config.toml
num_attention_heads = 4
norm_place = "pre"
positions = "rope"
qk_norm = false
decay_shape = "linear"
dataset = "wikipedia_en"
Each number is 128 + 32 x the weight over its row's rms, rounded and kept within 0 to 255. Layers, rows and columns count from 0. The size above them is the row's rms in percent of the matrix's.

# layer 9 MLP gate, 1344x256, rms 0.185, rows 347-373, columns 0-255
size [ 99 101 101  93  89  99  97  99 106  98 101 100 106 100 102 101  97  95 107 107 101 102 106  98  97  97  98]
[[116 127 145 127 133 115  94  78 161  38 119 113 171 104 143 125 131 105 108 110  99  95 100 159  92 129 154  85 199 150 138  88 126 133 146 167 158 152 165 149 121 134 116 111 154  85 157 101 192 158 136 126  80 191 115  78  82 146 121 129 214 149 161  92 147  84 158 164 138 120 101 120 138 145 187 107 107 177 152  72 127 191 128  80 100 179 120  83 177  89 144 150 110  76 112 129 150  72 106 113  91 153  20  73 126 146 141  97 115 124 146  91 128 123 140 172  96 121 121 147 128 115 124 161 143 164 114 106 168  93  31 180 193 108 141 139  97 117 119 160 192 125 153 135 110 137 155 119 111 146 104 166 110 153 110 125  96 190 199 152 145 135 144 126 161 102 107 118 104 126 111  96 122 122 107 141 192 120 119 129 148 158 104 106 100 114 203 175  79 144 128 102 115 173 144 121  83 117 157 134 149 128 141 163 123  96 142 107 114 149 132  65 132 153 107 121 133 116 174 130 121 135  17  81 142 168 128 105 130 107 143 122 118  80  80 151 136 162 133 120 182  88 111 143 102 106 167 140 170 132 177 115 164 153 162 177]
 [ 82  99 137  86 156 151 190  95 110 154  89  92 104  76 126 194 128 206 182 114 146 103  96 146 141  19 182 163 208  86 156 125 103 106 124 105 133  92 131 110 136 165 113 111 116  83 107 101  93 158 115 133 180  84 219 117 117  80  92 118 123 136 137 120 146  95  87 128 124 166 129 139  72 103 121 145 153 118 133 180 152  88  55 116  73  89 120 135 130 126 181 129 142 117 102  82 133 142 160 160 160 128 112 135  59 126  92 139 108 106 149  50 127  96 154 183  97  60 170 100 117 104  94 134  82 123 111 128 123 133 163 142 178  99 137 154 109 110 125 142 135 126 102 154 128 126 109 133 100 121 140 136 173 126 127  96 154 134 136  99 118 138  69 122 112  67  79 182 113 104  97 103  78 133 103 100 125 146 103  82 170 168 170 148  88 128  43  95  78 152 107 152 100 145  99  75 146 122 111 126  94  89  87 131 123 152 143 132 176  90 131 116 150 106 141  88 120  75 129 129 170 142  78 109 120  64 116 176 117 166 104 154 140 138 126 127  88 175  93  64 151 129 153 131 107 163 170 191 135 137 149 119 123 136  95 145]
 [117  72 172 123 158 110  66 155  95 169 164  72  84 142 101 130 113 105 136 179 137 163 139 134 129 130  82 116 176 143  82 172  80 148  99 179 137 144 118 153 122 186 105 129 164 133 129 157 159 145 133 128  68 112  86  71  43 118  88 107 121 167 130 129 118 127 147 130 136  73  99 175 108 157  77 111 125 129 104 133  84 147 162  95 132 163 147 111 108 135 149  80 105 131 137  36 112 160 127 144 138 177 164  60 114  60 111 109 106 138 153 109 130 106 129 160 149  83 155 179 126 151  89 136 139 176 194 133 103  96 129 125 140 100 156 144 144 180 157  91 110 153 114 195 153 159  57 148 139 136 179 118 137  97 123  96 133 155 102  70 166 141  94 136 150 116 125 122  67 108 104  64 128 129 157 192  96 200 153 159 112 135 139  89 127  86 170  93 144 109  86 102 148  94 103 114  72 126  57  92  92 135 121 135 163 166 159  74 167 121 116 203 100 133 136 127 153 128 139 134 163  71 146 185 102  78 161 176 133 115  73 146  81 125 135 169 175 124 147 126 138 115 109 124  72 143 101 119 158 134  88 130 148 171 141 112]
 [155 134 106 144 192 123 140  75 165 124 137 172  70 109 117  97 111 146  97 101 104 135  89 170 114  51  79 138 127 135 225 101 133 182 101 119  89 130 136 161  68 205 176 134 152  85 123 146 119 147 152 105 123 142 134  62 165 143  65 109 105 116 128 129 102  85 144 105 108 118 107 126  93 151  76 139 145 151 138 174 123 170  78  92 145  85  91 113  43 143 178 104 148 217 113 103 152 121 168 164 125 144 108  86 137 186 136 175 148 120 104 146  99  62 188 170 162 110  94 175 160 104 118 177 126 174 108 144 119 165 119  78 111 116  85 164 203 144 111 148 157  87 131 153 151 133 139 173 170 154  87  93 162 114  80  90 134 117 118 106  69 133 125  93 152 101 128 201 125 101 115 143 119 134 151 115 114 114  66 127 153  95 132 129 178 129 160 112 109  71 122  98 123 139 117 137 123 127 120 121 110  79 125 144 151 117 153 105 131 170  62 140 146 117  93  95 139 122 103 138 128  93 153 102  97 156 114 191 163 205 126 141 112 123 102  98 167 146 130 109 103 121 138 145 135 101 168  90  65 136 112 100 182  76 142 103]
 [ 64 162 127 136 137 101 119  81 128 119 154 164  78 110  91 136 153  62 139 156 162 127  79 118 119 103 182 130 168 123 167 173 123 156  85 139 131 131 127 152 106 117 162  85 144 107 145 142 153 183 176 149 160 131 163  89 110  89  98 128  64 134 188 186 146  96 114 142 125 150  69 117  85 167 160 117 130 139 100 135 140  12 137 107 132  69  58 123 123 133 156 135  55 143  74 140 111  96 101 164 124 151 104 118 150 150 136  51  89 162  86 120  98  93 144 112 117 138 155 113  74 100 166 123 156 168 104  76 151 142 122  99 171 110 124 102 118 155 128 108  84 155 132 134 146  87 149 172 108 154 102  86  87 122 115 112  91 146  83 140 120 134 125 147 164 109 112 118 111  77 161 163 123  93 165 135 123 122 106 101 133 102 147  91 176 136  81  86  74  66 138 166 179  75 141 147 105 124  93 128 139 118  68 103 163 103  89  61 148 138 196  83  86 143 117  91  57  88 161 179 140 183 140 121  95 108 135 161  94 137 142  96  56 118 127  89 148 131 157  78 123 115 116  82 142 132 165 115  62 124 105 142 127 120 106 176]
 [170 119 140 177 105  90 133 167  83 133 160 184 107  58 128 143 191 111 122 111 162  88 179 108 150  65 159 112  79 142 138 146 168  91  79 129 156 147 101 136 151 104 117 146 193 137 159  90 123 153 169 133  97 110 171 131  94  92  93 129 121 114 111 109 139 183 108 178 172 150 106 117 138 141 120 110 105 106  94 139 114 108 210  82 170 131  90 179 107 138  75 121  96 141 136 115 189 145 128 144 153  85 141 154  98 126 152 143  96 165  11 153 146 139 102 126 166  81 123 120 152 117 133 155 158 120 169  74 172 163 124 152  83 144 118 112 135 132  55 115 131  71 112 134 168 121 188 137 129 159 146 113 129 179 131  67 137 147 114 138 101  65 142 109  73 135 133 144 167 136 221 111  92 120 180  82 143 145  87 124 186 139 163 153 110  51 147 157 150 149 134 146 104  83 110 119  50 130 118 133 128 139 102 130 171 139 180  99  99 146 110 131 125 147 155 117 120 122 137 159 146 156  95 147  82 179 106 109 141 144 176 130  79 109 148 147 163 161 146 107  58  77  96  80 143 136 138 167 147 128 153 105 143  75 164  89]
 [130  78  93 124  82 143 146  98 139  91 167  86 104 149 151 142 136 145 174 107 129 124 103 139 194 200 129 120  98 149 164 151 169 162 122  98 136 132  60 101 119 154 148 158 187 126 169 162 146 165 173 122 102 153 138 125 111 200 101 168 100 108 115 170 152 183 172 188 123 159 103 157 139 114 125 101 132 139 213 132  59 120 132 138 164  25 166 125 151 132 131 129 149 127 113 132 151 154 110 142 117  84  79 105 186  82 137  62 148 101 136 157  80 132 133  83 109 145 169 107 108 124 161 127 192  97 117 158  66 132  94 120 155  69 141  89  89 124 183 144 158 166 141 178 138 152 187 109 124 105 172 131 134 173 122  85 131 108 130 109 156  86 169  90 123 111 104  91  27 177 161 195 114 115 113 121 136 153 159 134 175 160 146 180 115 141 162 127 103 118 124 108  92 127  76 134 118  83 196 176 116 141 175 102 114 119 121 110 157 165 149 190 138 129 109 119  74 131 183 120 107 129 187 145  89 209 121 100 135 106 136 160  83 141 145 106 148 139 141 112 114 155 155 150 146 109 111 127 130  99 161 105 157 125 112 134]
 [135 126 148 129 139 130 136  93 160 126 171 123 131 144 139 124 153 117 158 143 176 150 155 156 141 133 157 176 116 105 146 132 155 143 158 185 107 103 160 108  94 196 146 111 161  69 129  95  93 109 183 158 109 105 167 150 129 206 122 176 116  99 127 131 161  87  94 145 189  66 182 176  90 160 123 153 127 121 129 121 134  98 156 155 133 115 145  71 127  77  91 187 177 123  73 105  97  52 132 152 116 118 147 141 116 210 142 115 168 168  76 146  99 100 124 167 120 103 101 175 110 124 119 161 137  69 121 125  72 100  89 137 139 129 101 143 107 198  68 162 120 178  66  98  94 122 109 166  88 102 105 136 127 122 102 109 107 173 149 125  88 132 138  97 150 192 104 107 123 126 124 152 183 126 163 115  71 161 154 120 142 117 178 150  97 148 109 161 164 112 165 198 135 139 155 168  97 131 113 141 168 100  54 102 104 132 128 170 127 176 171 119 110 163 136  89 151 126 153 145 100  87 164 155  92 216 130 108 175  78 174 153 158 165 119 137 145 169 128 110  52  66 126 156 105  69 103 138 159 142 147 128 139  82 141 155]
 [106 121 134 149 177 130 114  98 171  89 139 165 108  90 125 173 143 123 193 109 112 141 118 155 179 162 148 124 115 144 136 143 124 138 138  77 164 154 129 162 151  96 156 126 111 109 125 101 179 147  70  82 118 118 117 133  81 172 113 141 115 139 132  86 151 191 184 114 117 183 153 175 140 127 107  63 120 143 117 183 189 143 121 114 110  79 151  82  76 153  88 104 157 184 103 138 139 104 133  85 177 108 106 177  90 101 125 120 124 127 156  92 109 162 202 151 104 117 103  69 178 105 166 155 173 166  91 144 158 141 163 162 137 153 116  83 148 178  93 106 109 158  98 130 110 123 145 154 187  76 177  95 161 118 110  90 123 116 135  71 117  87 123 145 162 138  92 103 152  83 167 107 135  45  89 119 170 156  82 108 119 115  96  75 110 116 188 201  90 144  74 130 135 144 139 138 171  86  92 186 155  98 183 168 155 142  72 115 171 162 131  67 142 126 119 128  88 134 115 112 110 145  77 105 157 166 131 146 206 146 121 133  89 119 100 117 119  96 192  74 127 157 162 168 143 106 174 118 127 104 166 151 110 140  96 165]
 [181 151 148 146 114 113 136 162 148 148  93 104 104 173 108 118 128  96 133 123 185 155  94 229 116  86 126  99 191 168 175 101 168 187 131 111 152 158 162 154 185 145 128 141 103 160 106  88 155 128 117 119 105 118  77 201  71 144 161 136 104 130 159 116 154 161  80 100 101 153 106 160 127  91  89 140  76 147 147 189  87 153 105  87 128 121 104 100  75 131 176 220  99 109 146 136 135 167  94 160 149 132 134  97 111 125 120 102 139 166 173  92 127  82 180 109  96 172 125 121 108  94 152 114 156  70  76 121 123  87 168 101 182  99 111  75  90 153 158 114 121 175 127 149 156 106 142 118 105 146 162 119 125 116 115  99  73 140 122 158 134 103 162 159  85  90  79 104 156  97 127  74 147  82 138 126 104 118  98 177 175 131 163 150 154 101 125 105 170 114 157 147 134  98 161 170 147 111 165  90 115 147 103 167 150  75 137 135  78 120 170 134 113 150 119  82 149 165 131 102 142 101  70 119 108  97 117 135  70 147 114 135 148 114 117 146  52 174 109 143  43  86 130  42  98 137 149 106 175 136  62 131  94 125 120 136]
 [162 107 124 135 134  91  96 117  80  63 109 119  96 100 138 112 151  90 105 106 134 145 101 121 114 160 110 183 167  93 142 136 153 217 123 137 145  72 172 101 155 168 118  97  65 128 155 131 169 100  90 136 170 145 126 136 114 152 144 119  86 148 141 137 164 166 155 117  76 134 140 125  96  88 122  79 108  74 216 164 102 119  88 124 185  91  77  82 139 109  83 102 152 173 112  66 141 112 151  61 121 128  76 114 153  99 141 119 137  79  90 132 128 127 143 116  31 104 136 124  12 128 145 169 117 126 120 143 117 130 131  93  72 142 154 137 150 178 127  78 106 168 107 102 114 164  83 112 152 168 116 207 136 157  96 132  88  73 152 103 103  65 166 136  79 106 136 147 167 105 129 133  80  82 182 131  73 128 163 158 117 189 106 104 124 132 125 131 118 164 129 144 115  91  93 132 148 163 162  93 115 142 178  90 163 148 108 130 167 105 138 108 152  66 100  81 100 150 171  83 136 125 157 151 102  94 160 100 105  75 178  99 148 108 111 140 159 100 139 145 154 134 142 141  98 132 135  84 138 139 120 154 116 160  63 103]
 [158 191 127 173 120 151 177 179 158 143 153 120 143 122 152 101 150  99  73 124 183 119 151 123  92 140 156 113 148  98 112  93 132  98  94 104 159 134 139  95 131 140 157 148 106 185 105 117  72 113  96 101 169  91 141 121 146 143 180  86 142 182 118 135 113 185 135 125 100 111  99 146 126 105  89 148 139  76 125 110  50 108 172 152 113 148 125 135 124 141  72  84 144 105  78  52 128 129 158 129 152  98  92  90 170  78 168  72 158 111 166 142  85 137 122 161  95 220 181 165 145 131  51 187 128  86 166 110 103 122  87 104 114 167 162 122 180 139  68 107 124 183 152  90 117  93 112 154 171 107 145  58 140 123 124 111 162 154 117 158 108 157 148 107  85 121 150 185 131 116 122 204 161 120 167 117  50 133 123 101 130 149 144  91 156 143 169  95 133 111 167 141 142 107  92  95 127  85 108 166  95 161 104 147  98 141 241 155 137 159 130 115 147  99 143  61 111 138 167 179 115 125 164 148  71 149 121 104 128 151 141 136 113  91  85 166  95  89 166 107 158 149  86 153 159  85 140 122 110 162 129 135 138 136 151 144]
 [145  97 160 101  99 136  94 136 144 184 165 120 111 139 132  97 141 120 108 101 134 128  93 124 119  60 123  84 111 165  89 148 160 101 161 119 120 119  71 105  61 129 105 132  33 103 105 139 126 122 146 165 129 147  97 140 122  74 139 114  80 107 110 132 124 142 129 107 122 126  88 104  78 141 133 108 145 112 107  96  97 136 146 134 164  95 122 159 156 104 149 130 154 152  64  95 106 153 137 159 137 123 194 134  60  30 145 153 121 135 170 173 144 118 180 162 110 133 150 136  89 201 142 148  90 130 152 145 126 158 141 118 150 146 225 149 164 121 113 144 116  98 163 132 132 148  50 141 150 104 162 164 164  62 103 130 126  73  82 192  86 106 103  78 187 177 139 188  89 125 123 114 160 148  74 142 161 124 108 170 142  98 108 154 120  41 170 104 143  74 112 120 158  51 147 133  77  67  92 128 106 172 129 120 184 138 153 122 114  99  93 104 149 120 141 131 169 207  78 149 122  97 116 121  79  80 114 127 190 130 122 121  97 135 135 127 129 143 124 144 137 128 153 130  93 170 134  64  78 137 126 122 126 174  75 108]
 [ 98 119  95 117 116 142 105 130 130  86 141 189 114 100 144 153  94 142 140 104 142 106  40 169 118 145 113  83  98 113 221 125 116 114 166  43 104 119 138 113 137 106  95  81  56 132 133  71 130 104 121 186 176  63 111 153 185 145  85 126  89  66 127 203 123 117  93 168 148 138 155  90 155 148 120 120 188 135 108 111 136 183  89 134 122 135 148  80  92 120 112 156 172 169 125 175 100 148  62 100 155 155 132 142 166 201 102 150 164 113 148 121 173 133 141 184 117 194 144 155 109 170 116  61 105 168 105  72 191 181 138 147 133 185 170 163 125 123  90  58 127 102 178 100 152 158 140 117 130 154 131 124 128  53  73 137 109 120 182 174  92 169 129 127 110  87 179 138 104 156 126 139 106 173 140 110 132 111 130 146 152 109 114 105 137 153 119 101  96  96 150  86 150  97 107  92 171 123 110 123 105 147 119  84 137 165 130  96 150 109 168 103 105 181  99 114 151  89 152 151  83 112 143 133 135 120  85 184 119 117 123 123 170 188 121 158  91 155 135 147 160  81 129 159 125 151 153 110 131 125 115  83 123 113 114 171]
 [ 90  84 134 143 148  75 113  99 140 107 122 111  99 134  86 103 123 145 169 162 146 100 154 147 130 123 143 116 158 115  85 142 123 134 133 152  91 149 137 122  79 122  77 146 116  54 144 162 106 113 122  95 139 125  69  85 208 128 134 140 108  58  62  84 107 132 158 192  85 223  88 125 129 154 154 123 146  90 110 104 167 132 166 151 147  88 163 131 108 153 203 122 163 130 152 165  45 100 148 144 120 103 145 153 140 105 147 112  90 112 114 206 118  83 146  66 132 165 167 140 123 112 112 156 199 157 109 146 130 100 129 139 114 114 133 151 135  61 101 117 143 182 115  50 140 147 126  89 102 180 117 135 194 177 100 127 136 218 123 176 142 160 123 165 114 144  96 126 127 117  82 147 150 100 131 129 123 114 139 100 129 155 149 191 129 132 178 100 139 173 129 164  52 161 156 113  86  99 125 171 116 193 144 102 107 151 124 128  71 150 173 114  90 195 130 198 164 163 107 166 165 120 144 147 135 188 117 121 109 167 149 134 140  94  80 124 119 141 137 110 150 120 150  82  97 111 107 159 122 164 182 130 175 142 123 123]
 [145 164  75 133  63 152 134 169 102 181 151 161 145 121 138 133 104 185 112 182 139  89 141  92 112 100 136 141 129 122 108 137 126  81 112 116 114 128 174 104 122 158  43 159 111 130  97 123 102 142 163 109 110 149 131 208 137 154 115 190  77 147 127 175 142 107 103 166 163 106 123 138 101 120  87 176 115 163 133 167  72 138 174 216 136 152 144  71  73 127 135 128 133 113 118 142 149 147 151  92 133 164 166  95 112 167 153 123  91  69 122 109 100 134  88  72 144 109 101 147 173 149 127 130 148  93 133 113 121 129 127 182 147 121  99 152 174 154 143 145 172 124 166 114 143  89  89 111 185 116 108 150 140 105  69  85 110 110 144 128 185 106 121 139  69 160 105 109 156 111 119 180 132  55 144  76 149 144  55 124 111 163  98 127  68  86 124  46 124 140 152 127 130 131 173 127 123 125 155 100 159 119 100 133 160 113 133  42  79 141 138  64 121 142 133  65  88  87  93  89 109 136  84 111  68 152 157 177 192 131 129 107  93 144  80 130  83  93 147 129 103  93  67 109 127 166  82 100 177 119  69 133 129 122 115 116]
 [134  46 133 169 145 112 112 168 143 104 112  89 175 157 133 169  90 147 108  74  85 118 143 155  79  87 165 130 144 104 160 167 213  94 118 164 102 152 218 139  84  94 102 112 199  87 132 123 145 101  91  96 100 141 132 119 148 147 141 131 147 134 206 125 174 124 136 176 183 115  86 153  94 126 140 124 128 136 130 102 152 197 170 119 125 150 150  52 127  90 123 164  79 179 155 162 102 103 139  79 129 155 142 127 137  69  94 141 109 162 132  81 115 125 162  93 185 183 103 134  94 131 128 119 140 118 167 146 206 138  76 155 101 108 118 116  84 129 168 106 108 185 163 160 216 157 112 220 129 126  85 119  87  92 148 134 118 153 144 131  97 115 138 135 161 128 146 149 128 131  80 158 103 131 130 114 165 152 161  89 148 103  78 124 156 168 102 111 138 122 166 148 108  90  88 133 103 149 132 133 125 158  96  97  99 152 141 177 112  99  81 155 132 109 120  86 110 120 122 179 137  74 139 167 187 125 113 135  78 165 141 132  67 160 157 126 141 124 106 123  69 154 194  81 115 126 116 124 133 166 105  85 155 171 134 158]
 [134 159 223 183  93 167  73 117 157 115 117  78 131  78 105  98 113  94 144 135 114 148  96 132  96  81  97 154 124 180 131 114 158 122 137 159 123 119 144 125 145  68 139 143 145  88 110 169 153 111 130 209 116 136 155 138 106  69  90 152 172 125 148 101 124 134 132 159 127 187 133 121 166 122 107 157 131 118 111 128 146 120  96 138 175 166  64 170 170 126 181 121 132 153 112 102  96 145 125 194 114  75 173  97 165 138  78 164 128 131 104 113  87 171 115 139 131 137 176 129 157  59  79 141 122 157 156 174 166 102 125 141 162 184 116 106 123 111 180 171 175 172  72 105 135  72 125 156 122 160 166 143 139 100 106 107 148  87 150 159 173  41 167 145 167 197 158 105  99  99 127 133 174  89 155  94 100 136 114 182  84 144  69 122 146 146 121 154 139 100  95  74 168 129 156  70 106 102 162 105  97 119 210 143 168 113 127 121 147 132 161 141 112 135  78 147 116  94 147 144 141 110 139 155  85 133  96 132  88  75 141 148 137  75 155 120 105 126 174 110 164 127  89 115 119  80  74 112 152 103 115 116 121 204  75 169]
 [ 50 134 150 155 102 133 138 130  86 130  95 184 134 170 171 143 105 109  91 102 199 119 109 140 199 156 157  86 132 106 135 160 106 115 123 110  92 171 130 157 156 149 168 168  86  82 160 157 129 151 162 106 111 131  68 110 108 171 137 173 155 101 133 168 174 172 143 129 146  99 165 159 105  82 137  87 166  89 164 105 131 121 146 132 143 125 113 128 130  67 120  91 124  75 102 120 140  67 133  99 128  65 154 142 144 105 134 157  93 180  97 121 152 109 113 187  82 155 113 163 149 159 113 112 134 113 129 152  98 162 125 110 130  87 160 137 131 133  67 129 149 139 107 117 116 129 141 135 194 184  69  97  69 171 154  57 129  88 110  99  88  85 130  93  87  82 133 188  93 151 136 116  92  80 170 141 132  95  74 133 112 148 163 147 152  85 156 155 112 138 102 146 112 213 119  98 119  99 164 155 177 154 156 126 100 170 144 112  68 120 102 152 125 195 163 177 134  90 108 149 143 170 151 193 148 169 115 123  89  93 106  88  82 158  84 117  99 142 136  80  68 115 129  97 112 182 187 193 100 144 119 126 120 143 169 119]
 [157  69 122 126 128 154 158 105 102 135  81 103 132 159 131  66 189 169 168 200 177 123  61  94 110 128 149 101 104 122 116 174 152 107 147 107 189 138  91 108 117 134  61 165 156 107 128 112  78 115  95 150 147 142 103 177 113 136 174  74 135 121 128 140 116 139 138  85 137 112  74 167 150 126 107 120 154 138 123 146 120 123 109 162 149 107 107  91 150 140 122 131 134 131 112 108 129 128 102 124 131  75  59  90  71  97 109 116 118 114 120 152 148 115 165 147 135  65 121 118 125 137 160 134 135 171 132 178 180  92 105  85 115  69 213 155 159 144 125 155 158 121 179 110  76 153  98  92 107 177 137 110 144 115 145 121 119 146  45  77  79 132 154 157 158 205 128 110 139 135 102 159 171  96 187 154 123 143  53  55 109 144 136 136 134  95  90 118 108  85  66 101  72 146 123 109 121 150 177 161 177 114  50 147 140 161 136  94 115 107 175 159 176 129 160 127  95 138  45 133  50 169 141 127 154 120 138 129 152 108 155 119 124 157 178 164 120 125 134 108  87 162 157  76 188 121 107 163 135 161 148 100 121 182 128 147]
 [126 147 136 146 122 166  80  80 113 135 139 123 160 126 158 208 113  85 142 147 165 100 168  32 126 156 154 144 130 183 118 130 153 103 143 143  96 117  85 139 144  97 112 136  89 110  99 126 104 152 121 113  94 110  53 125  85 142 146 106 172 151 130 167 156 109 153 139 101 107 229 160 163  93  76 163  79 144 184 168 111 201 156 191  91  83  70  90  93 105 117 122 142 107  99  98 128 101 154  76 150 178 138 101 127 152 150 177 105  95 140 126 105 156 116 155 105 133 162 150  95 157 123 126 125  93 152 162  86  83 102 148 179  52  82 172 119 131 131 132 131 146 155 142 108  93 144 169 125 146 119 122 168 110 126  86 136 128 193 198 121 147 126 157 127 156  41 104 133 152 140 119 122 109 179  73 141 116 144 120  91 173 152  84 139  92 128 126 113 180 110 144 167 118 143 171  87 144 137 175 145 120 147 155 119  56 100 100 150  75 131 102 179 117 174  90 159 162 137 143 108  86 119 109 135  54  99 182 102 146  75 135  91 175  87 141  94 162  79 147 119 110 157 114 122 165 105 137  95 104 112 125 129  98 153  84]
 [ 85 174 156 138 142 177 136  91 155 153  73  85 111 119  94 103  80 131 118 112 143 126 163  66 168  95 150 121 139 123 107 141  94 157 116  80  39  96 112 141  95 106 142  76 129 178 135 114 124 174 130 126 146 189  83 154 130  87 145 156 107 123  48  85 162 181 110 138 138 143 165 132 111 157 127 133 113 121 126 129  93 112 113 146 105 117  74 190 112 138  82 132 110  77 155  43 130  90 108 175  86  58 137 121 124  86 170 183 117 140 132 137 148 114  97 144 138  93 122 128  85 125 135 113 172 143 103 127 136 154  80 135  77  95 148 164 151 155 107 104 138 103 150 142 137 101 101 181 137 172  62 165 188  86 123 113  94 132 116 127 183  99 124  84 164 103  94 150 125  68 161 196 126 146 161 135 129 103 174 180  92 118 119 166 133 195  76 167 179 124  78 156 107 155  81  87 122 141 162  98 120  81 108 116 144 171 124 165 146 157 202 157 130 147 168 129 151 133 174 100 112 126 118 140 188 167  90 118 187 166 168 126 144 118 104 110 118 140 119  80 119 132 104 130  72  59 135  90 155 171  82 114 145 117  88 140]
 [ 79  99 110 103 131 127 111 156 176 128 159 110 109 150 142 142 142 128 101 141  67 135 123 169 124 161  81 117 138 121 152 147 124 128 110 125 158 163  97 144 144 125 179 133 151  41 124 153 110 126 134 213 171  85 141 152 114  72 105  95 119 167 130  89 106  86  95 146  99 121 111 107  79  93  67 194  82 118  86   8 111 144 152  74 112 112 126 128 168  92 124 135 124  83 165 148 110 111 120 114 122 108 140 138  95 165  90 129 154 147 137 181 130  94 187 166  96 165  95 141 108 106 149 147 115 188 153 115  86  92 161  80 141 175 147 115 123 176 118 139  12 138 165 165 143 150 104  94 102  94 131 184 183  73 118 102  65 108 132  86 121 107 105  94 131 173 157  79 111 151  99 122 139 112  88 159  83 108 103  48 114 182 114  82  80 134 161 116 120 178  95 132  89  98 112 140 101 163 153 155 117 165 100 133 129 125 123 171 143 109 146 116 110  51 165 131 116 157  97 144 161 158 180  95 116 125 104 104 117 181 121 124 122 171 170 131  97 147 111  84  96 102 155 119 122 158  92 106 136 162 197 122 146 133 141 137]
 [126 111 127 103 104  72  86 164 138  93 165 130 135 135 166 157 125 122 139 193  91 147 165  79 173 124 134 115 104 180 131 148 133 152 134 134 128  86 111 164 136 183  67 169  85  80 118  51 103 111 104 105 125 143 173 183 132 138  58 173  86 163 141 129 163  77  91 100 115 143 144 165 123 132 103 142 105 110 114  96 107 138 151 170 143 130 185 126  73  90 148 119 122 121  79 181  43  62 135 139 126  88 123 117 140 135  85 116  68  74 100 140 144 106 166  73 132 129 143 120 131 199  78 119 157 159 131 161 154 151 149 128 177 145 121 164 112 112 117 132  89  87 126 138 143 107 149 190 119 133 156 167 113  95 115  79 158 108 120 113 121 115 114 160  95 151 166 140 170 115 156 138 154  97 153  95 114 120 109 111 163 137 144 186 106 159 129 149  88 180 143 142 110 112 112 101 130 112  77 153 164 151 105 131 108 149  92 137 176  98 202  48 122 105  92  86 190 110 136 167 124  96 118 118 151  86 110 108 180 159  90 136 174  61  82 185  88 149 164 177  69 119 163  81 185  75  93 101 154 150 110 177 111 126 138 128]
 [153 139  75 159 111 110 190 115 100 118 126 127  90 140  87 121 104 144  99 133 137 123  77 135  95 123 144 164 205 129 152 133 150 169 122 170 140 118 114 112  60 177 195  81 137  89 101 173 148 153 186 120 108 101 172 183 139 161 156 139 149 156 154  69 122 106 138 178 122 120 111 143 117 193 120  92 111 137 135 138 168 115 131 146 142 111  91 110  89 102 132 127 151  82 126 131  60 149  87 122 158  78 112 133 108 145 141  76 141 146 155 114 151 137 143 128 112 168  77  94 113 128 121  67 114 114 187 155 118 163 145 138 142 147 136 116 123 105 101 154 100 140 207 109 151 135 124 119 169 141  90  80 190 137  92  95 127  98 158  77 179  85 130 118 169 227 119 178 155 124 107 139 128 152 149 170  96 113 127  68 123 167 139 116 146 164 162 113 130 121 112 111  63 125 141  99  42  89  76 112 204 180 160 156 128 141  69  82 149 132 110 135 198 104 111 138 117 153 155 156 116  93 125 122 209  99 121 132 109 117 104 111  60 134 126 136 141 186  81 107 103 153 138  99 154 167 138 133 123 114 160 159 172 135  24 113]
 [ 92 138 132 192 110  96 168 112 137 184 147 125 113  27 101 159 170 150 129 152 132 128 130  96 139 133 172 153 105 163 181 141 105 102 119 120 127 136 118 124 137 125 138 113 165 144 139 121 116 145  75 129  98 111 180 114 113 135 129 136 101 110 160  70 122 115 129 114 109 114 175 125 102 147  77  80 145 178 237 130 147 159 128 142 131 102 144 144 160  82 158 136 131 113  42 100  51 149 155  91 124 148 126 105 132 154 136  83  74 137 131 117 207 112 120 148 133  89 195 105 150 127 139 136 148  58 164 125 127  85 155 121 123 171 112 115  91 150  43 125 137 196  96 145 184 121  90 170 146 119 158 134 150 115 166 128 112 111 112 153 147 162  89 154 130 206 157 106 140 178  73  69 166 120 194 152 116 113 119  79 132 114 100 131  92 140 116 111 147 118 109 214 101 126 106 153 154 141 156 113 106 119  89 127 154 120  68  88 155  60  90 101 113 110 107 158 143 129 168 147 136  75 124 141  45 107 102 171 152 116 136 147 130  91 120 112 123 135 131 131 159 139 184 133  90  69  84 134 120 211 147 110 157  80 130 165]
 [106  91  24 148  93 166 120  94 143 131 148 117 142 133 139 140 141 102 125 160 147 137 156 139 104 115 105 150 100 165  80 220 172 108 156  71 147 125  84 125 130 176 168 108  88 150 124 161 173 169 182 168  58 168 112 149 177 119  87  92 162 140 125 152 118 126 122 164 113 222 168 130 135 134 107 102 120 157 170 148 137 148  81 146  95 114 110 139 164 135 148 179  59 159 115  49 127 148 140  95  74 162 131 154 131  93 121  90 101 124 107  69 116  98 160 138  94  74 141 142 164 128  74 167 180 143  99 128 111 163 125 144 108  72 152 119 142 138 119 123 119 153  68 170 122 122 111 124 132 106 142 126 136  76  92  94 158 125 139  95 127 144 112 129 145 168 159 105 169  70 133  72 155  76 169 168 104 131 101 123 110  88 176 127  71 102 144 148 165 135 142 161 109 146 154 152 104 146  45 152 210 157 112 111  95 157 105  84  62  95 122 105 128 107  64 122 105 157 121 122 107 123 146  98 138 160 157 156 123 103 109 101 159 135 129 145 191 161  75  71 108 171  96 162 148 137 155 108 100 166 123 171 114  80 136 104]]